python train.py --norm="layernorm" --norm_place="pre" --positions="rope" --qk_norm=false --parallel_block=true --init="normal" --init_std_qkv=0.0698 --max_seq_len=1024 --max_steps=2917
Each number is 128 + 24 x the weight over its row's rms, rounded and kept within 0 to 255. Layers, rows and columns count from 0. The size above them is the row's rms in percent of the matrix's.

# layer 7 MLP down (transposed), 256x64, rms 0.248, rows 157-209, columns 0-63
size [117  88  88  83  89  88 111  90  91 123 132  88  94  86 126 110  83  96  83 129  90  99  91  94 102  99  92  37  92 106  78  91  95  87  94  95 102  79 105  87 112  92 103  82  92 114  85  94  97  97 118 106  83]
[[134 136 130 148 137 152 143 104 154 106 103 143 163 135 130  99 110 118  72 126 136 153 138 170 117 163 155  92 135  65 160 160  97 125 155 102 143 121 121 172 119 106 102 137 105 135 141 117  94 128 138 152  76 145 141 108 160 135 122 115 110 152 136  98]
 [124 126  89 111  73 160 144 137 107 100 114 120 145 147 152 189 123 150 122 108  96 128 150 133 133  77 128 119 115 104  80 111  87 124 124 141 156 126  99 144 137 151 108 155 114 181 112 108 152 131 109 155 158 122 128 168 156 111 138 123 128 114 159 125]
 [113  64 166 102 152 159 151 143 153 161 158 115 119  96  90  91 122 146 166 121 106  84  80 156 154 127 113 104 144 152 124 141 100 132 138 119 110 122 160 137 143 124 112 150 140 117  85 135 100 113 135 154 131 121 132 166 137 139 167 122 142 104 128 123]
 [111 111 118 116 118 125  93 113 108 171 160 128 132 129  91 123 112 154 147 110 124 143 120 156  80 147 112 175 118 125 140 150 154 124  95  74 129 135  99 133 119 185  74 137 119 124 121 170 107 101 148 115 128 110 158 129 118 132 139 172 149 138 125 169]
 [139 145  93 107 134 143 130 114 132 169 125 115 105 136 159  91 151 170 168 102  81 132 129 125 134 116 126 142 150 155 133 100  60 123 119 113 147 118  95 138 162 116 115 126 168 106 120 156 135 127 152 113 125  91 130 140 158 188 143 100 126 134  90 121]
 [100 154 150 134 136 124 125 170 127 142 132 119 134 143  64 137 122 112 148 151 157  98  77 106 121 115 134 201 128 120 140 135 144 139 106 123 145 119  86 140 102 132 103 198 134 119  98 131 104  75 107 119 138 138 157 134 129 134 126 155 131 115 115 139]
 [101 123 118 124  98 122 185 126 106 125 122 149 125 175 123 126 130 144  87 120 125 131 156 135 104  67 105 107 141 101 140  99 138 132 133 188  85 165 159 123 151 121 118 115 122 103 156 114 141  83 149 151 158 150 144 133 159 101 114 139 135 107 150 110]
 [131 120 173 117 144 155 132 147 145 120  67 122 129 138 158  58 154 147 148 135 158 142 125 144  75 131 109  81  91 145 125 131 113 126 119  88 128 139 144 142 119 115 107 138 144 134 127 175 119 115 152 105 160 144 128 145 145 147 122 100 122 127  73 126]
 [178 125 130 130  96 135 116 116 162  80 128 103 154  78 135 126  95 175 127 146 105 147 183 136 107 120 128 123 130 136  91 168 115 109 129 140 167 113 125 124 132 128  98 111 114 158 127 180 147 116 152 114 169 114 129 131 135 122  87  99 141 131 101 108]
 [100 147  84  94 123 103 100 116 122  79 149 118 146 133 117 141 161 122 141 123  92 145 189 151 149 106 120 165  98 129  94 134 110 160 109 128  72 120 115  99 146 118 133 121 115 116 150 151 171 119 152 126 109 148 106 130 122 134 163 142 147 157 144 163]
 [ 75 133 158 137 128  99 140  46 129 126 132 131  93 129 114 134 126 126 146 142 126 156  99 105 144 128 141 122 133 151 120 154  89 163 132 170 177 136 131 147 107 125 123 112 127 207 127 140 146  93 134 137 145 110 104 133 116 144 140 131  94 126 106 125]
 [155 149 125 140 106 130 108 145 105 105 128 129 167  94 164  99 135 125 129 132 105 139  89 147 135 120 132 118 103 135 188 134 128  93 127 151 139 192  93 135 176 131 131 129 130 115 117 130 106 172 101 107 167 140  89 118 164 124 121 149 111 130  78 136]
 [109 173 150 125 123 141  93 137 161  75 123 136 126 133 154 119 134 135 136 116 177 141 148 156 139 144 130 121 150 106  93 159  84 135 129 110  92  94 115 107 170  78 110  97 125 148 113 153 111 119 175 100 128 127 146 158 151 127 107 155 158 105 118 139]
 [132 117 122  78 131 161 117 161 110 137  85 166 112 132 126 167 121 142 130 151 111 149 126 145 124  97 165 109 111 103 108 117 163 140 102 143 157 133 113 144 186 164 108 195 100 125 145 128  94 134 157 109 110 134 107  99 121 126 120 140 157 138 108 104]
 [167 134 129 152 122 161 124 124 142  94 135 131 115  95 103  95 138 143 186 111 142 183 147  96  93 150 120 132 139 128  99  85 131 133 106 105 176 105 103 127 110 110 131 113 157 126 128 180 132 156 130 159 134 102 122 127 141 116 120 120  67 138 114 134]
 [ 94 141 123 103 130  92 131 120 168 127 161 113 111 124 174 118  97 154 125 138 146 137  82 154 196 119 125 112 115 153 114 144 116 135 152 100 118 105 154 152 138 115 123 116  95 183 135  91 132 145 124 144 135 134 152 101 124 102 108  98 104 179 108 137]
 [153 107 114 108 105 105 154 112 145 111 125 110 174 112 152  85 127 135 113 115 150 111 102 163 186 163 131 134 114 128 117  87  98 127 166 121  89 123 149 109 136 142  83 167 138 134  92  98 143  98 139 166 142 126 116 144 166 143 138 105 157 136 148 131]
 [109 101 133 131 129 135 137 130 114 121 143  87 114  55 111 184 158 106 136 144 119 138 146 161 136 131 153 110  68 111 131 130 176 128 164 164 124 100 121 134 158 122 135 115 145 145 150 133 143 111 114 123  73 109 120 141 118 116 126 151 119 117 154 175]
 [134 141 187 100 138 179 148 111 130 125 126 128 130  96 123 131 105 123 167 139 134 122 117 151 108 163 132 104 120 127 118 121 127 121 130 117  96 148 149 160 146 151 142  79 102  60 128 156 140  99 124  90 126 139 174  90 175 106 132 116 128 121 136  95]
 [110 123 122  89  96 145 103 130 125 159 108 149 127 116 162 130 151 174 151 136 144 127 156 122 128 103 126 136 153 147 150 113  78 134 150 159  98  83 148 116 154  86 101 105 112 173  99 119 129 116 119 125 142 129 155 114 117 133 164 126  63 136 157 101]
 [110 110 109 154 108 145 139  94 137 151 100 106  94 135 152 124 101 135 121 101 147 125 118 111 138 120 178 130 123 179 162 120 119 160 111 128 129 167 112  95 116 149  82 120  95 144 149 123 194 143 138 130 139 117 143 162 132 140  96 160  85  97 148 119]
 [144 118 104 142 132 125 123 132 155 137 176 118 157 140 120  82 115 110 134 132 115 147 166 118 113 111 173 136 142 104 111 139 173 108 145 179 132  96 173 118 136  95 109 120 123 139  83 125 116 129 125 152 115 136  73 134 187  87 127  92 128 133 121 124]
 [ 82 146 133 110 123 116 158  64  84 116 148 141 153 140 135  83 132 131 121 112 104 143 113 133 162 123 142 106 161 145 123 170 137 107 163 107 125 153 115 116  91 114 135  97  99 132 163 155 151 106 127 103 114 153 173 135 113  98 170 143 146 115 129 104]
 [149 120 140 110 134 133 162 120 129  77 110 117 129 147 112  98 157 101 131 100 120 138 132 141 143 133 152 115 118 130 209  90  99 140 173 135 142 106 135 173 115 116 123 166  81 126 162 129 140 134 116 135 125 101 145 152 113 150  85 118 138 120 133  79]
 [131 138 132 167  98 136 129 137 100 129 152 122 106 129 129 112 151 129 127 124 127 154  93 140 138 123  94 109 142  92 153 195 149  98 121 107 132 119 156 159 124 174 171 103 122  88 114 136 133 152 119 115 132 137 137 162 176 123 122  72  77 124 104 120]
 [180 113 109 106 174 114 152 129 123 134 129 134 112 115 152 100 101 135 121 113 126 153 182  97 142  99 168 145  71  94 134 110 113 140 102 157  95 115 141  89  87 115 164 123 121 129 135 142 177 140 144 134 149 141  94 155 124 118 129 121 129  99 150 132]
 [135 137 145 170 146 125 117 123 128  77 114 109 164 134 105 120 105 184 130 103  87 137  94 132 162 143  85 123 167 164 162 152 110 119 151 115  94 154 122 142 128 144 142 172 117 103 116  95 130 152 150 132 120  93 113 122 107 102 129 126 173 116 131 158]
 [150 149 121 137 132 130 140 126 124 145 142 135  87 127 135 118 149 123  73 129 133 126 127 126 163  98 120 116 107 161 149 153 150 134 164 140  75 139  98 116 124 140 119 119 103 114 124 140 140 148  87 126 135 106 140 145  48 176 159  90 124 136 148  75]
 [123 118 144 147 119 114  80 132 114 103 144 143 138 117 138 144  88 113 180 150 108 105 126 135 112 124 111 116 107  89 172 130 159 150 145 133 141 133 108 114 147 104 170 110 121  91 156 123 116 101 121  79 112 138 184 123 162 133 179 160 168 117 121 134]
 [126 127 111 141 131 129 109 148 148  70 121 132  95  99 144 135 130 144  80 136 157 116 135 140 116 103 119 139 137 135 133 137  90 125 131  84 154 197 170 167 172 112 138 107 120 111 135 179 118 123 154 127  98 129 104 172 127 117 105 102 102 115 129 107]
 [170 114 140 133 122 124 106 105 127 111 160 119 130 125  92 151  70 143 142 116 169 123  98 128  98 157 128 133 135 170 152 146 118  84 109 111 113 184 128 125 134 130 181 128 110 113 136 130 143 124 150 114 112 108  61 148 149 135 110 126 112 157 109  96]
 [122  97  91 125  85 102 145 137 167 122 134 142 117 122  91 106 120 166 117 130 153 150 124 115 163 165 128 122 145 105 146 145 134 139 152 178 137  52 115 133 104 133 110 153 136 103 122 141 120 154 144 172 129 113 149 124 145  83 141 116 149 108  83 130]
 [136  80 111 165 171 122  89 102 146 152 135 140 120 103  96 148 125 159 126 120 154 132  84 131 146 110  84 123 138 154 129 183 142 136 135 126 118 135 107 121 163 130 146 181 149  73 121 120  75 137 136 132 137 153 124 109 124 118  85 123 123 131 133 149]
 [138 124 123 111  68 137 154  84  93 105 159 158  89 125 133 124 153 146 116 183 118 105 129 119  86 154 139 124 137 139 114 138 140 132 133 161 150 108 167 130 120  94 137 109 144 129 149 159 122 145 128 118  78  89 154  80 135 128 120 103 132 162 150 113]
 [ 98 102 132  91 142 160 126 158 137  94 148 128 137 110  95 155 135 137 124 168 111 157 172 119 130 103 104 103 146 162 172 169 134 118  97 119 138 152 106 145 106  99 126 134 158 158 125 123  87 124 126 127 135 131 145  97  98 162 100 154 105  99 175 121]
 [122 123  80 103 142 131 106 124 155 152  92 101 139 177 109 143 137  73 110 205 151 128 130 104 118 143 137 144 127 110 122 113 154 122 140 142 146 121 104 118 150 126 132 143  79 136 115 136 126 112 136 180  90 124 136 131 113 111 123 167 111 124 178 138]
 [160 151 122 108  97  95 108 149 112 111 158 143  68 153 122 139 126 113 163 134 112 133 162 110 162 125 109 108 174 132 141 127 123 156 120 112 123 145 126 146 128 120 134 134 150 166 129 104 136 129 119  79 142 134 112 172 131 143  97 132 114  55  87 152]
 [116 123 124 130  75 123 160 128  94 126 166 127 156 153 135 137 121 112 147 133 109 121 135 159 127 144 130 121 132 174 142 132 107  76 100  99 117  84  84 138 111 146 101 114  89 133 154 125 167 127 117  91 101 138 123 155 144 145 148 169 129  99 163 171]
 [138 103 145 125 102 158 147 155 121  98 150 132 132 122 128 132 101 136 114 159 154 110 157 141 134 128 151 104 174 119 166 138 139 157 119 137 126 100 123  83 141 127  95 106  90 153 135 155 110 159 116 100 139 117 102 126 134  45 127 157 124  71 145 130]
 [140 152 155 109 136 120 157 141 128 194 132  76 115 151 143  98 136 135 121  84 123 125 147  98 102 135 147 118 137 114  97 123 128 129  88 175 144  96 129 158 105 112  89 127 173 135 153  83 123 134 115 154 124 135 123 169 140 111 125 135 115 136  97 171]
 [164  82 122 139 108 128 143  63 138 157 145 170 145 115 170 125 118 148 111  92 132 132 144 145  91 103  97 109 152 143  91 117 130 163 107  94 103 140 112 112 143 144 113 126 158 145 105 133 119 146 145  99 160  87 116 152 180 146 122 117 134 125 124 141]
 [150 118  84 169 158 166 110 156 125 145  89 146 131 119 143 179 140 140 125 118 120 120 156  96 136 113 151 163 134 117 132 100  86 145 127 146 147 118 131 146  68 109 100 110 121 136 125 150 147 115 126 113 124 115  74 119  70 159 115 137 148 110 155 131]
 [142 129 143 171  86 173  79 173 107 111  91 132  81 139 128 136 131 131 121 157 108  88 146 119 130  95 168 138 154 110 107 138 131 142 149 126 126 156 124 118 134 109 136 114 132 160 138  90 131 162 106 116 120 137 157 181  76 106 117 125 127 104 125 131]
 [128  89 152 139 172  94 118 145 134 129 110 158 148 140 150 109 107 105 102 140 114 124 171 148 122 161 106 108 110 130 125 136 112 119 171 139 119 115 120 133 144 197 145 159  65 151 157  88 125 111 129 126 126 131  84 147 119 142 127 130 102  96 107  99]
 [138 133 145  97  94  91 148 127 131 132 149 138  87 111 135 136  67 183  83 114 129 139 172 161 136 129 150 119 104 144 128 151 125 122 167 123 107 123 117 103 106 108 148 119 131 104  99 152 174 149 144 109 158 144 106 154 118  95 139  94 163 113 143 130]
 [133 151 104 144 161 141 163 136 125 138 138  80 129  80 138 132 152 143 120 123 123  78 144  94 118 171 154 150 118 147 139 135 141 136 122 170 140 133 110 134 114 112 129 139  93 115 139  89 113 107 147 122 127 142  92 127  79 156 169 131 104 138 124  56]
 [167 132 128 170 110 108 133 121 135 154 144 114  94 101 143  87 103 166 103 135 160 142 105 100 115 141 142 103 133 152 152 129  52 138  97 139 165 123 136 157 126 151 140 134 128 125 132 163 120  86  98 170 115 104 107 151 155 114 132 125 112  92 147 128]
 [141 138  99 115 148 125 123 147 119  98 126 146 101 117 107 111 130  90 100 126 139 137 142 112  92 114 133 140 143 169 172 130 128  91 176  77 109 149 129 112 115 178  84 133 127 141 138 115 121 170 120 157 132  76 142 176 115 146 149  89 152 127 133 132]
 [126 136 132  80 105 123 122 120 132 135 161  82 108 105 137 155 101 183 109 146 129 122 146 113 140 129 120 140 105  85 123 116 134 167  82 117 102 148 119 174 149  85 201 140 114 115 131 142 127 162 116 142 140 166 122  96 147 119 102 136 113 117 133 132]
 [100  99 129 138 172 163 148 146 163  96 119 119 138  76 126 122 119 126 134  93 133 127 122 152 145 118 107 109 127 144 137 170 123 104 148 114 140 135 110  88 128 144 144 162 139 123 130 114  86 122 190  99 157 118 111 108 151 193 118 136 127 112  89 154]
 [141 122 155 113 168 172 163  94 121 122 155 142 117  96 109 126 155 152 116 115 129 121 108  65  99 130 142  78 108 117 128 168 183 112 147 142 149 131 127  96 109 119 141 140 153  97 164 118  83 121 139 125 115 118 157 100 139 143 115 128 123 164 121 149]
 [151 146 139 139 132 108 105 147 110 165 126 119  95 179 132 131 116 123 132 123 134 141 121 141  70 103 115 150 131  99 155  99 147 153 156  46 142  93 116 145 131 116 124  94 157 161 112 171 114 132 116 132 154 132 139 150 103  88 141 140 107 154 131 147]
 [ 97 109 123 123 125 129 101 101 105  78 127 108 148 112 109  95 115 121 135 128 143 132  89 158 138 111 118 144 127 127 123 140 176  95 146 103 148 104 140 138 106 169 166 169 137  94 166 127 102 104 101 156 139  97 118 148 160 149 129 161 126 188 110 145]]
# layer 7 MLP up, 256x64, rms 0.312, rows 158-209, columns 0-63
size [ 96  88  84 100  99 109  99  91 108 109  94 100  82 111 107  97 102  99 110  96 103  92 108  94 100 103  37 100  93  91 100  93  96 108  99 106  90 102  88 107  98 100  91 102 111  84 100  91  93 109 100  87]
[[130 149 144 132 117 157 105 116 156 143 150 127 179 104 114 148 156 112  94 114 130 118 113 102 126 150 144 107 101  94 141 128 104 149 108 143 129 114 102 123 127 103 106 117 126 133 117  95 158 129 123  95 124 152 139  91 165 194 125  98 131 158  98 199]
 [162 153 119  95 112 130 104 146  98 136 131 127  99 142  87 132  89  83 120  96 128 196 158  95 158 113 150 143 162 143 111 131 149 120 147 120 170 109 165 109 145 158 138 125 113 169 129 150 163 155 137 126 120 113 134 110 115 123  80 117 137 119 115 142]
 [106 131 148 151 117 157 109 112 120 108  99 152 113 132 136 149 141 154 108 126 113 129 131 118 124 136 100  81 144 175 161 101 129 143 144 143 118 136 152 122 137 135 107 123 113  73 139  67 143 146 115 176 152 146 146 116 111 161  62 140  94 107 153 151]
 [133  89 139 140 138 115 127 120 134 139 130 161 150 117 122 131 122 100 113 130 134 118 109 140 119 103 128 114  87 103 156 160 168  92 173 104 114 146 160  83 118 153 112 133 102 150 118 109 139  94  89 141 156 105 147 124 129  77 136 170 144 140 198 121]
 [106 102 104 122 114 164 121 183 120 135 122 150 106 121 164 119 147 110 154 121 116 105 131 153 165  82 126 110 158 128 146  91 117  92 106 120 150 189 114  94 151 125 144  94 167 158 139 118 105 121 109 121 130 119 110  97 149 129 104 125 173 161 118 111]
 [120 146 121 123 130 177 111 132  89 109 109 108 156 125 148 132 173 134  88 170 132  98  92 138 102 115 113 130 171 107 124 105 124 146 124 145 138 139 124 138 136 130  73 145 134 118  97 161 108 146 125 163 100 114 179 108 127 142 147 179 135 151 172 126]
 [114 152 120 124  85 158 127 139  94 107 143  86 149 163 116 190 126  75 152 110 157 118 157 116 152  89  93 119 170 134 131 140 127 145 119 134  77 151 128 156 108 119 111 124 158 120 149 122 126 110 135 130  94 138 134 134 106 145 162 112  93 109 139 152]
 [131  97 129 130 153 135 158 161 114 169 120 159 112 176  94  88 155 145 139 121 147 133 138  97 146 113 147 107 147 117 142 119 141 141 135 140 120 100 134 125 165 132 134 103 132  76 105 107 107 167  86 172 139  96 141 125 107 132 131 161 136 128  94  70]
 [ 69 121 124 155 155 119 133 155 132 109 130 152 138 143 138 120 114 139 164 120  66 122 130 103 110 134  95 115 156  95 168 130 101 111 133 114 124 167 132 150  81 121 106 121 132 157 164 127 155 135 119 138 135 120 147 121 108 122 140 130 186 184 166 136]
 [167 151 112 115 123 121 105 124 108 127 132 117 156 133 147  77 153  63 118  97 107 139 122 126 130 148 136 186 142 157 121 113 137 114 131 135 108 169 127 119 108 127 133  98 112 132 177  97 130  93 179 103 145 148  85 130 123 132  95 135 115 126 141  85]
 [130 164 190 161 108 124 142 156 134 150 110 158 101 113 136  91 122 153 135 120  99 133 132 131 152 131 126 100 128  75 114 110  86 147 112 138 159  84 108  79 146 149  90 125 155 130 157 118 159  93 104 125 136 102 146  92 134 130 135 106 152 119 142 118]
 [134 152 132 112 174  67 168 162 123 163 155 133 131 134 189 127 147 121 121 116 131 141 169 146 104 143  98 100 150 154 114 139 148 111 120 148 108  99 109 101 141 118 131 105  79  93 154 142  94 122 128 108  94 127 122 134 121  95  99 129 122 161 124 130]
 [147  93 122 155 143 143 160 151 116 123 110 145 167 107  94 148 134  93 171 115 111 129 160  99 103 136  81 158 129 137  79 115 123 104 153 169  92 141 148 150 126 106 111  94 113 128 112  74 138 128 131 148 154 122 142 161 129 149 129 144 107 165 148 109]
 [115 112 126 130 157  95 125 136 130 126 146 113 100 111 141 144  98 140  85 151 108 137 149 176 146 101 127  87 127 125 170  99 121 131 124 133 131 101 158 148 137 126  96 151 116 158 137 119 123  86 162 136 123 114 185 121 114 161 106 142 148 180 182  97]
 [112 105  83  98 147 130 163 126 173 130  88 126 154 127 162 113 125 139  92 125 108 103 118 124 147 105  96 144 124 109 110  83 137 121 121 135 124 158 147 142 120  96 148 117 116 138 126 100 159 127 160 129  70 151 174 132 131 136 136 121  70 146 170 149]
 [119 138 130 130 153 120 129 110 123  83 116 139 133 137 171 144 143 119 161 154 133 177 147 130 116 106  96 161 121 102 171 116 137 131 135 122 169 136 156 113 172 156 163 131  91 146 158 172 103 130  93 119 123  86 137 117 137  84 120 122 110  79 107 114]
 [121 140  95 124 113 155 166  98 113 164 112 152 124 151 118 151 124 104 186  82 143 165 136 102 136 148 123 133 139 112 188 128 122 141 140 128  88 111  70 115 113  90  98 135 118 107 154 133 118 113 106 122 128 143 137 150 115 112 103 113 101 135  86 104]
 [139 124 109 117  95 137 138 132 151 156 142 154 103 160 143 120 127 109 137 154 133 124 129 136 127 128 120 135 127 135 146 104 120 151 117 118 137 103 139  80  98 115 136 107 141 166 124 143 101  87 128 130  98  93 135 196 142 139  96 184  47 137 114 103]
 [ 98  97 157  98 102 149 138 119 108 131 113 129 113  80 133 136 162 154 118 135 116 121 124  76 107  84 186 135 160 130 145 109 120 154 148 122 130 101 125 150 173  99 109 160 134 125 114 111 151 119 110 137 116  99 154 142 144  94 165 137 139  98 176 135]
 [176 109 149 134 151 124 129 123  93  76 147 145 148 141  93 127 147 112 143 134 138 119  94 166 151 158 146 152 115  97 186  78 135 142  99 130 138 151 134 124  99 112  78 134 119 106 146 129 120  83 118 109 146 135 101 102 105 104 139 147 129 147 160 141]
 [125 152 154  87 112 122 129 115 144 169 155 154  96 150 149 111 151  92 158 107 142 147 151 126 116 145 166 121 153  96 142 141  55 138 123 101 160 127 131 100 117 146 145 107 115 172 115  98  90 117 114 112 138 117 139 101 132  92 147 117 135 108  88 107]
 [118 145 114 131 106 135 130 109 167 140 121  89 106 132 117 135 136 130 110 105 127 145 145 111 126 110 130  89 132 162 142 128  99 167 193 172  85 108 133 138 126 139 113 110 148 114 147 135 159 116 118 149  92 145 157 141 100 150 131 117 107  98 193  77]
 [128 153 135  91 152 112 175  93 111 139 132 128 142 139 144 163 113 135 130 102 114 131 162  94 131 108  75  95  99 154  92 160 132 134 104 134 116 131 106  87 117 129 168 149 154 131 138  96  98 139  97 131 114 165 125 122 133 151 161 136  99 115 150 184]
 [151 120  96 106 164  95 168 138 132  87 107 136 151 153 159 121 117  99  92 175 139 135 132 114 112 109 105 132 107 121 142 121 135 142 158 127 131 131 128 129 142  92 161 122 122 158 143 158 130  80  98 107 100 133  69 126 137 133  93 134 119 122 172 175]
 [ 83 180  63  97 153 152 133 122 131 147 164  74  97 137 178 150 129 122 141 125 117 174 120 122 125 122  93 120 120 153 143 125 109 138 116 159 123 117 122 147 116 134 109 108 131  98 159 116 160 136 173 115 112 129 113 136 136 126 145 114 133 114  77 143]
 [100  99 148 125  92 159 147 135  74 158 130 137 122  99 136 138 111 106 142 118 116 128 124  89 163 118 157 133 120  61 125 115 161 109 141 113 138 111 115 139 142 143 125 120 169 112 140 123 137 103 117  88 139 158  75 132 162 119 141 152  97 130 161 172]
 [125 127 131  79 129 173 120 184  90 142 115 129 127 121 137 134 139 121 132  75  97 122 129  67 103 124 143 125 121 131 147 106 140 171 120 179 162  88 127 147 140 109 111 136 147 188 142  82 123 133 133 129 151 134 156 139 140 138 103 118 122 141 129 113]
 [166 132 109 122 130 169 165 125 108 168 130  84 140 107 114 101 127 131  76 121 123 128 111 114 126 136 156 129 117 153 188  79 149 121 112 110 121 114 123 133 126 127  92 146 109 134 158  96 128 106 129 132 122 133 100 212 149 143 129 127 121 159 140 116]
 [109 101 114  96 153 133 109 147 128 156 111 141 156 148 159 141 147 138 197 108 137 139 137 107 147 118 158 138 131 107 123 170 167 126 101 145 142 113  92  66 130 119 131 149 136 128 100 132 105 138 124 127 115 133  83 135  74 129  92 155 165 141 103 133]
 [103  87 132 150 139 109 121 151  97 128 154 156 100 122 125 135 141 125  97 128 100 181 170 112 100 134 172  96 153 109 138 106 101 152 140 135  88  95 113 146 109 151 173 110 104 159 107 117 132 147 139 122 115  89  85 143 120 101 160 146 106 120 132 151]
 [168 153 154  88 139  86 121 170 137 147 147 101 111 115 119 158 133 117  83 131  99  95 129 134 128 114 131 150 120 159  77 165 145 149  98 126 151 119 151 100 125 102 147 121 154 159 148  73 123 118 116 118 128 146  93 102 116 115 116 144 105 162 155 152]
 [145 154 148 131 119 131 123 182 116 112 123 112  72 131 124 115 159 132 124 109  99 101 107  92  98 110 133 132 150 130  99 137  84 185 136 111 148  90 126 149  97 139 139 101 134 119 154  95 115 142 139  95 142  89 150 146 141 141 116 189 129 109 151 146]
 [153 141  97 117  97 113 114 124 143 133 113 119 138 116 165 158 131 120 124  82 134 145 134 181 167 124 114 125  95 129 141 156 103 108 162 140 123 115 108 117  81 130 125 167  97 105 109 122 138 115 149 112  68  89 133 152 150 164 140 174 168 127 120 111]
 [140 149  94 126  98  84 138 144 113 131 125 145 120 131 113 153 128  71 159  80 176 134  99 136  96 130 111 151 176  86 155 117 151 134 142 145 144 133 120 123 148 159  80 154 125 155 146 116 141 113 140 148 153 105 130 116 147  72 118 135 151 109 118 139]
 [141 120 132  64 118 145  88 114 152 135 116 106 123 154 175 133 150 173 119 157 114 136 121 114  96 163 144 152 128 180 122 114  98 133 133 149 102 114 139 110 104 135 129 120 110 111 103 140 102 136 118  88 107 148 146 110 126 117 127 187 138 123 190 140]
 [178  98 109 105 154 103 114 101 146 146 129 139 126 176 141 109 171 147 135  97 145  83 131 145 124  88 168 128 124 125 135 111 110 107 105 127 170 148 113 171 106 156 111  85 125  75 124 135 128 111 108 143 133 112 123 148 127 136 138 165 144 109 152  93]
 [137 144  65 122 105 175 161 140 144 121 125 115 139  82 131  88 163 116 108 133 124 146 142 111  89 141 135 152 145 135 165 129 116 158 139  94 147  96 140 155 135 152 136  60 102 124 103 125 140 128 156  91 111 129 110 116 123 163 158 118 113 138 101 132]
 [164 106 110 106 165  89 103 143 126 105 137 150 147 182 150 123 105 141 141  98  89 150 120 123 150  64 109 136  80  99 110 114 123 121 130 127 148 131 107 133 124 123 142 170 170 120 111 118 124 125 150 174 151 138 156 117 135 105 111  85 123 130 139 157]
 [ 93 136 175 101 142 119 191 153 131 163 138 160 112  82 137 107 117 116 135 139 141 135 114 117 119 140 166 159  94 134 147 122 111  97 183 153 157 136 138 120 116  88 116 119 150  84 108 113 122 151 128 109 107 151 162 116 118 123 136 120 172 158 130 127]
 [ 85 177 119 153 160 131 132 165 104 118  92 115  97 148 124  90 155  84 112 145 163 140 130 134 167 123 151 135 116 124 153 117 107 118  93 125 130 150 101 105  92 172 155 122 148 118 168 118  99  94 153 150 125 106 164 146 113 124 107 149 122 153 136 130]
 [105 150 106  84 161 152 125  94 127 117 123 115 111 146 136 102 158 140 162 161 107 109 166 157  92 158 100 104 111 124 137 119 112 100  96 115 139 131 161 148 137 120 138 112 131 108 141 120 119 160 114 156  80 113 146 150 150 130 111 191  91 109 159  98]
 [174 141 131 130 142 148 142 127  82 149  71 141 147 119 120 117 124 100 115 147 124 136 160 118 104 147 166 106 105 122  91 108 124 130  95 127 173 121 121 101 167 161 115 110 134 135 169 115 109 124 157  84 123  73 100 127 126 172 141 102 113 113 135 142]
 [ 98 116 115 149  98 147 127 145  96 110 140 120  97 170 135 103 119 102 133 137 151 131 116  85  97 106 147 156 115 169 115  95  92 113 113 145 105 138 142 150 140 116 144 102 180 114 139 108  99 144 157 144 176 122 147  84 120 141 135 147 126 192 128 122]
 [157 107 137 136 116 136  76 119 128 151 112 158 173 157 111 114 132  83 126 167 128 135 109 124 150 114  92 145 124 100  99 105 174 138 108 144 105 128 134 171 109  93 145 116 160 155 134  91 149 161 123 137 148 150 154 107 168 141  79 125 126 123 118 151]
 [145 123 128 130 146 106 188 113 162 123 120 129 105 157  99 134 164 152 135 108  77  95 154 124 140 134 152 126 126 136 146  94 120 139 104 129 128 102 137 173 101 138 123 120 149  94 160  72 128 106 168 132 118 159 197 127 131 121 110 125 126 100 120 122]
 [127 171 104 113 100 109 100  88  86 110 110 108 162  78 125 127 134 132 144  75 136 139 162 129 165 158 144 132 117  94 130 112 131 132 153 138 124  96 147 127  69 129 163 140  95 132  99 122 145 143 101 118 126 138  96 123 112  98 157  94 137 138 155 142]
 [119 149 133 135 134 126  87 138 119 167 132 155 123  89 142 152 145 140 124 100 130 150 146 121 103 114 170 102  86 154  84 106  98 149 148 141 114 135  88 169 134 119 167 123 146 129 130 137 116 122 118  73 143  81 115 117  87 163 127 117 112 148 138  80]
 [105  78 113 154 109 130 126 166 128  95  94 145 132 148 140 110 115 122  97 161  87 168 166 132 129 132 134 127 145 108 106 106 122 147 143 155 126  97 142 141 119 153 128 132 129 145 111 121 131 102 144  59 145 119 174 173 104 112 125 117 116 169 170 107]
 [125 130 125 106 111 136 114 131 146 174 100 109 132 151 143 107 138 148 146 155 105 142 128 111 122  88 127 139 103 118 112 124 154 142 118  98 135  76 176  92 138 121 130  83 138 128 126 124 131  69 117 122 152 137 122  75 146  96  83 136 152 181 156 107]
 [123 131 120  74 147 129 105 157 123 157 106 116 134 100 117 150 125  98 155  95  69 140 122 116 144 142 127 146 127  94 112  92 129  93 116 120 107 128 178 129 132 190 136 112 111 143 137 122  95 140 143 117 148 135 122 137 156 165  79 168 125 161 139 151]
 [109 125  83 119 124 124 117  88  77 144 146 120 130 145 151 121 138 140 125 172  80 105 139 146 125 105 147 142 174 157 112  96 134 111 131 106 181 147 141 137 151 103 115 116 120 104 141 145 192 123 133 131 130  81 126 142 120 130 159 134 149 139 158  85]
 [126 160 147 151 101 118 150 168 104 117 115 124 129 129 109 134 160 116  47 142  67 102 130 131 124 143 137 150 120 102 123 121 159 159 120 101 136 113 114 132 125 129 104 105 158 100 152  92 116 169 132 177 108 149 117  96 137 148 103 124 150 119 157 118]]